python train.py --rope_fraction=0.5 --tie_word_embeddings="early" --parallel_block=false --optimizer="adamw" --lr_head=0.0123 --dataset="wikipedia_en"
Each number is 128 + 24 x the weight over its row's rms, rounded and kept within 0 to 255. Layers, rows and columns count from 0. The size above them is the row's rms in percent of the matrix's.

# layer 7 attention key, 128x224, rms 0.107, rows 109-115, columns 0-223
size [ 84  81  79  86  79  94  91]
[[164 118 120 119 107 141 111 133 151 139 157 153 110 124 148  97  94 100 133 130 139 125  88 131 162 158 128  93 126 158 101 156 137 154 159 131 135 158 126 196 138 164 133 127 155  63 123 189 124  79 148 174 139 130 137 159 113 149 106 126  95 129  88 121 113  93 112 116 141 112 132 133 134 121 136 140 107 170 143 139 127 117 160 150 126 152 116 131 103 146 114 119 144 179 139 117 127  79 185 169 108 113 163 108 142 110 116 141 146 133 108 130 143 115  93 135 105 165 136 116 145 169 123 119 154 113 118 100 134 143 113 116 158  89 131  72 141 114 121 132  92 122 153  80  94 175 157 138 111 129 135 142 138 150 175 130 152 137  78 124 149 144 147  78 134 144 131 143 108 137 101 128 103  99 143 154 132 142 109 135 110 116 166 142  64 149 115 125 137 135 156 138 173 122 112 117  79 157 167 143 136 133 144 138 117 148 110 107 109 108 168 130 117 122 156 111 152 130 143  89 136 166 158 121]
 [146 113 146 140 132 101 117 139 142 125 116 132 124 187 183 140 170 110 126 135 133 159 166 134 161 125 115 128 113 145 153  99 146 106 135 113  91 133  76 124 119 159 137 111  96 102 165 152 105 122 104  89 103 112 134 145 137 126 149 121 168 122 112 136 127 160 104 175  89 131 108  92 113 127  98 127 111 114 136  93 162 131 109 111 103 120 128 112 106 161 149 113 138 127 164 118 136  81 114 116 175 149 106 135 118 139  92 145 117 131 140 141 152 120 117 134 127 128 146 127 133 127 139 137  85 113 149  95 154  92 120 125 106 132 132 137 139 112 128 128 105 172 111 147 146 144 124 137 133  93 108  67 126 129 197 136 117 157 157 120 130 121 111 131 128 156 141 144 102 110 148 137 150 122 127  88 125  98 141 106 154 148 174 110 145 127 128 167 112 158 155 103 150 123 128 131 134 147 128 169  68 141 139 162  82 125 153 128 139  97 107 105 128 123 155 147  70 124  98 184 102  69 202  85]
 [102 122 145 130 142 132 126 113 113 119 169 136 137 136 141 131 121 151  92 144 150 141 146 120 100 104  93 181 198  84 133 122 125 119 120 112 109 112 137 165 154  96 149 105 121 151 175 126 145 144 158 115 110  77  76  95 130 140 174  98 117 105 149 122 149 146 162 118 121 140 113 103 143 191 157 122  99 100 110  72 110 173 147  83 126  87 116 128 111 102 131 139 151 102 114 146  93 125 144 178 167 146  90 150 140  67 171 121 150 134 112  94 163 135 155 124 132 103 116 121 109 132 159 141 148 135 139 127 145  91 128 131 148 141 137 145 131 129 140 102 137 115  92 124 148 143 134 139 141 146 113 161 117  82 146 131  96 120 124 129  98 153 110 138  75 117 110 169 128 130  90 165 169 110 111 100 176 164 119  93 116 148 164 111 145 131 147 127 122  85 150  93 141  97 125 119 146 140 172 154  82  97 139 133 127 138 130 119 122 137  93 138 121 143 137 131 120 148 112 106 139 132 140 136]
 [ 81 172 133 142  86 133 120 175 116 101 116 114 151 118 141 121 119 145  99 118 112 123 108 111 150 109 127 105 124 157 123 125 172 153 136 117 171 140 130 173 101 140 112  92 190 122 101 150 150 111 118 135  80 111 100 130 144 123 120 110 138 141 134 107 132 123 143 130 132 128 115 153 139 116 152 111 130 143 122 134 104 118 123 169 147 124 136 125 128 147  95 106 134  92 106 122 146 127 144  59 142  96 141  90 141 113 116 113 140 110  92 135 138 152 133 122 161 148 110 120 138 165 124 127 120 128 122 132 137 113 115 127 117 116 127 113 134 118 152  91 157 170 111 123  72 136 179 150 143 144 121 140 132 121 150 115 114 134 106 124 124 132 108  99 143 132 104 169 101 109 158 101 114 134 114 159 146 123 143  83  91 128 152 156 109 149  94 116 162 164 114 192 100 122  77 113 148 178 140 131 169 110 141 117 165 110 118  65 123 110 130 129 118 124 116  83 141  76 132  47  60 149 147  96]
 [ 96 149 120 107 144 128 107 157 112 109  97  98 106  91 101 109 112 138 133 130 106 135  73 123 111 100 156 123 128 130 153 128 151 114 138 149 132 153 149 122  88 139 135 120 147 129  94 114 118 143  93 142 118 141 109  99 169 145 179 149 151 105 134 116 130 130 122  92 165 162 146 146 149 108 153 105 119  82 133 136  97 136 130 132 133 102 158 146 120  65 100 112 102 101  67 124 141 158 134 121 129  46 153  77 173 136 146 124 133 129 198 142 123 147 150 130 162 118 116 130  99 149 109 113 125 139 131 114 138 112  96 148 107 114 193 119 135 126  91  95 154 157 140 156 124 112 140 157 107 180  92 123 139 135 136 151 107 126 126 128 143 132 145 127 166 156 105  76 118 134 122  86 167 133 105 118 131 123 154 111 102  96 145 155 143 113 146 114 120 157 129 146 147 127  76 145 160 112 114 109 141 134 145 143 145 119 106 137 138  94  95 166 153 101 123 113 169 104 121 109  97  77 117 119]
 [ 92 114 149 123 127  98 102 138 136 119 101 134 129 154 179 108 103 133 104 141 115 123  73  76 118 113 146  97 136 101 138 129 142 153 145 111 130 164 119 168 108 144 138 126 142 123 118 128 112 104  85 113 117 118  66 131 153 118 176  93 142 108 132 147 144 124 112 120  96 144 104 124  97 114 151 124 106 153 152 107 114 108 120 125 121  96 138 125  81 137 112 106 133 100 155 136 166 104 141 108 151 102 158  98 151 115 131 133 128 132 144 106 141 112 129 140 173 132  99  79 151 152 127 141 101 115 143 113 160 141 113 127 168 131 178 141 108 102 119  98 160 120 107 140 103 139 141 180 121 174  75  96 117 119 202 128 122 154 133 124 102 128 142  94 112 117 102 146  76 131 133 117 160 127 106 148 154 114 160  73 154 144 148 125 126 125 155 120  94 150 166 136 134 132 114 123 121 158 142 170 107 115 140 130 147 115 141 101 154  99 103 104 169 103 136 141  80 114 103 103  88  70 144  94]
 [122 120 116 160 111 130 112 150 116 154  93 122 141 103 125 113 109 124 126 127 101 108  97 137 162 112 106 126 162 162 111 142 137 137 159 134  98 164 113 144 103 150 108 115 160 115 155 183 140 163 142 112 111 136 131 122 147 140 130 122 140 147 116 111 137  93 141  98 163 187 139 125 140  86 116 139 116 152 122 147 113 130 133 108 123 147 147 153 140 152 116 119 137 131 103 126 111 123 154 133 130  70 149  81 145 119 110 120 139 122  73 156 122 116 109 137  99 125 123 151 158 181 127 114 109 140  97 144 141 126 103 141 143 124 120  88 137 167 139  86 121 149 146 125 105 151 175 128 118 167 121 139 116 150 134 135  96 114  93 112 151 136 122  94 160  83 130 131 135 131 142 115 107 115 132 183 135 130 126  87  68  96 140 145 138 127 100 114 188 123  97 189  98 148  98 122 142 132 156 134 170  96 130 140 140 137 130  56  94  58 154 133 111 118 115  97 122 110 106  79  80 169 129 158]]
# layer 7 attention query, 128x224, rms 0.106, rows 110-116, columns 0-223
size [ 78  76  92  87  87  94  85]
[[153 114  86 154 112 140 123 162 104 118 172 126  71  99 131 136 153 131 120  99 110 106 137  95 126 156  90  78 176  71 122 154 111 111 158 131 120 152 153 157 114 139 161 128 141 129 114 125 137  99 115 130 148 166 147 138 110 145 155 112 105 127 132 148 157 105 142 116 132 141 121 138 110 117 125 129  77 101 144 168 116 120 144 123 132 158 112 110 130 135  69 154 146 112 138 142 139 148 141 150 134 127 152 111 137 130 154 104 118 129 130 180 109 154  88  97 113 116 136 133 121 183  99 125 115 121 113 116 134 123 143  92 166 136 139 100  88 114 104 131 103 128 113 127 137 134 143 108 163 105 136 139  42 110 135 104 145 119 144 106 157 189 106 110 134 127 139 141 171 138 129 130 122 147 108 134  98 113 149 138  62 162 141 184 139  77 140 106 164 135 113 140 155 122  76 124 172 118 124 133 147 149 152  73  94 161 160 142 145 119 141 151 138 141 126 167 127 145 117 161 106 115 127 125]
 [123  94 125 126 159 101 144  88 116 116 122 155 138 137 166 143  96 145 183 149 106 184 141 123 143 122  90  69 131 126 103  77 168 144 114 146 119 108 183 116 137 160 146 147  89 152 125  62 129 114 115  62 149 111 148 156 159  95 149 130 159 114 155 118 108 118 158 120 157  94 141 137 157 143 127 127 103 154 155  84 126 174 112 141 156 128 136 141 132 152 108 144 122 132 116 110 155  96 113 105 154 134 155 153 107 161 112 125 125 151 124 120 143 139 136 139 129 136 156 152 100 143 138 126 118 100 152  81 128 115 124 156  88 143 173 163 118 146 149 118 115 131 114 140  86 101 139 134  88 143 156 156 139 166 167 139 125 134 181 114  95 128 137 148 129 109 140 120 129 147 101 131 126 129 135  77 131 100 151 107 128 111 136 121 130 139 104 120 133 136 180 133 103 140 140 110 146 149 135 108  90 122 148 175 119 123 157 114 150 130 110 154 145 139 205 122 142 116 176 117 116 112  96 114]
 [148 145 127 158 140 126 138 125 123 156 148  94 105 162 156 112 173 129  97 149 157 118  93 138 138  87 143  99  73 120 147 166 176 115 149 154 125 169  99 124 142 174 128 137 101 109 143 147 129 134  86 137  86 102 146 144 139 120 135 150 108 126 114 127  68 117  88 140 124 158 174 131 100 116 104 118 115 144 133  98 113 119 172 153 133 146 166  97  93 149 129  97 117 132 132 137 131 129  89 166 124 109 169 121 106 150 118 141 138 113 124 125 108 117 133 112 133 110 111 111 144 105  91 145 108 108 132 119 103 165 125 137 136 108 106 106 132 184  94  92 125 155 122 171 121 151 120 149 138 146 108 120 119 108 130 166 118 108  99 112 178 124 106 133 132 132 122 115 131 120 169 127 105 137 129 172  72 127 148 142 140 185 113 120 109 146 134 121  87 101  86 124 156 144  88 120 137 115 127 147 142  72 170  92 131 164 183 129 158 124 130  80 108  96 149 169 134 141 121 153 105  98 111 114]
 [101  99 158 124  93 151 136 126 129 116  95 108 159 128 180 146 107 126  60 166 148 173 136 127 126  91 125 135 104 101 144 143 127 135 124 131 150 167 126 135 137 110 121 128  88 116 146 133 164 138 124  90 106  86 130 141 108 158 138 115 144 144 120 102 145 112 116 155 136  90 102 124 110  79 104 118 164 150  87 115 119  83 113 127 111 129 152 112 141 171 136  83  94 124 147 162 171 111 135 149 158 117 114 119 177  75 129 108 158  81 114 112 151  98 125 125 117 142 112 149 133 108 139 158 119 119 125 169  57 152 140 147  83 164 125 129 132 123 106  98 114 141 146 178 147 114 151 121 119 129 147 145 124 147 165 140  89 104 117 107 134  80 122 153  91 129 129 156 127 140 127 141 109 115 164 103 157 144 156  94 173 156 138 118 101 123 151 156 110 118 110 127 119 143  95 141 111 128 105 143 114  80  88 120 140 115 108 115 105 100 100  88 119  83 126 157 138  86 136 125 113 137 119 125]
 [133 126 102 108 118  95 153 154 120 108 158 116 104 127 191 124 136 135 112  95 136 103 132 101 116 103 105  77 163  48 125 160 127  82 133  90 109 150 119 111 138 163 153 128 111 147 141 113 149 124 121 151 131 134 138 121 121 159 181 156 101  99 116  97  99 134 122 136 124 129 126 140 117  90 101 131 100 110 157 110 116 116 202 145 129 110 130 131 106 191  95 122 116 137 150 141 160 134 153 186 156 118 117 129 110 142 148 108  87  99 142 131 139 124 119  93 126 113  97 100 142 126  76 155 116 151 170 120 125 147 125 122 152 129 112 106 120 131 116 148 127 157 104 155 139 107 140 120 140 140 154 118  85 128 200 119 173 149 150 100 116 178 143 169 129 112 140 115 123 123 113 120 131 120 114 158  95 120 151 117 133 134 115 183 122 141 134 109  90 124 111 117 147 135 115 103 174 140 146 169 104 133 151  88  77 143 131 127 126 137 126 130 112  97  89 140 167 138 118 158 118  97 138 111]
 [131 175 112 162 124 126 116 149 129 146 129  75 103 159 139 117 138 127 132 109 152  72 105 198 122 109  69 156  53 136 129 146 189 101 137 109 153 152 108 149  99 164  72 123 163 123 144 129 151 137 112 125 113 116 141 135 124 120  91 135 106 149  96 116 105 131 130 103 106 152 146  97 110  99 129 136 129 155 119 114 155 102 135 114 174  84 109 124 138 143 125 127  94 137 138 109 129  96  63 135 134 137 151 126  96 136 124 164 111 110 107 124 102 104 166 138 114  89 115  84 126 136 115 151 169 102 104 104 135 110 128 155 136 120 111  75 165 162 109 131 170 105 133 155 134  94 126 117 127 155 129 116 123 118 126 156 128 125 140 112 171 137 116 128 186 121 129 104 132 125 149 138 108 112 137 138 113 161 156 146 142 160 146 109 118 133 144  98 104 145 143  98 126 128 149 171 102 143 136 148 147 113 158 132 106 124 194 113 114 141 145  70 101 128 169 141 117 143 129 119 122 142 119 124]
 [143 130 135 161 135 107 116 121 120 131 140 138 120 104 119 110 139 106 124 134  74 120  78 108 124 136 113 123 120 108 163 129 126  68  93  66 147 132  90 159 106 151 131 121 123 158 129 161 119 201  92 157 108 157 100 111 141 144 171  91 122 143  98  88  90 169 127 109 143 123 123 116 104  81 159 149 113 104 165  71 124 111 123 139  74 116 135 116 110 116 103 134 150 141 117 127 116 144  79 114 149 125 129 106 145 133 110 120 114 123 146 110 165 114 114 127 149  88 102  77 109 121 124 120 124 144 133  95 129 155 139 146 136 121 136 130 158 128 132 109 160 114 123  69 115 162 155 138 173 162 162  78 111 112 147 110 143 134 118 113 133 144 106 104 139 121 102 142 128 140 146 133 123 117 101 127 112 124 122 114 108  88 146 101 154 131 125 123 129 130 136  96 145 117 103 110  98 109 131 133 121 100 218 152 116 105  88 120  93 144 129 128 114 127  42 149 130 134 106 126 145 136 132 106]]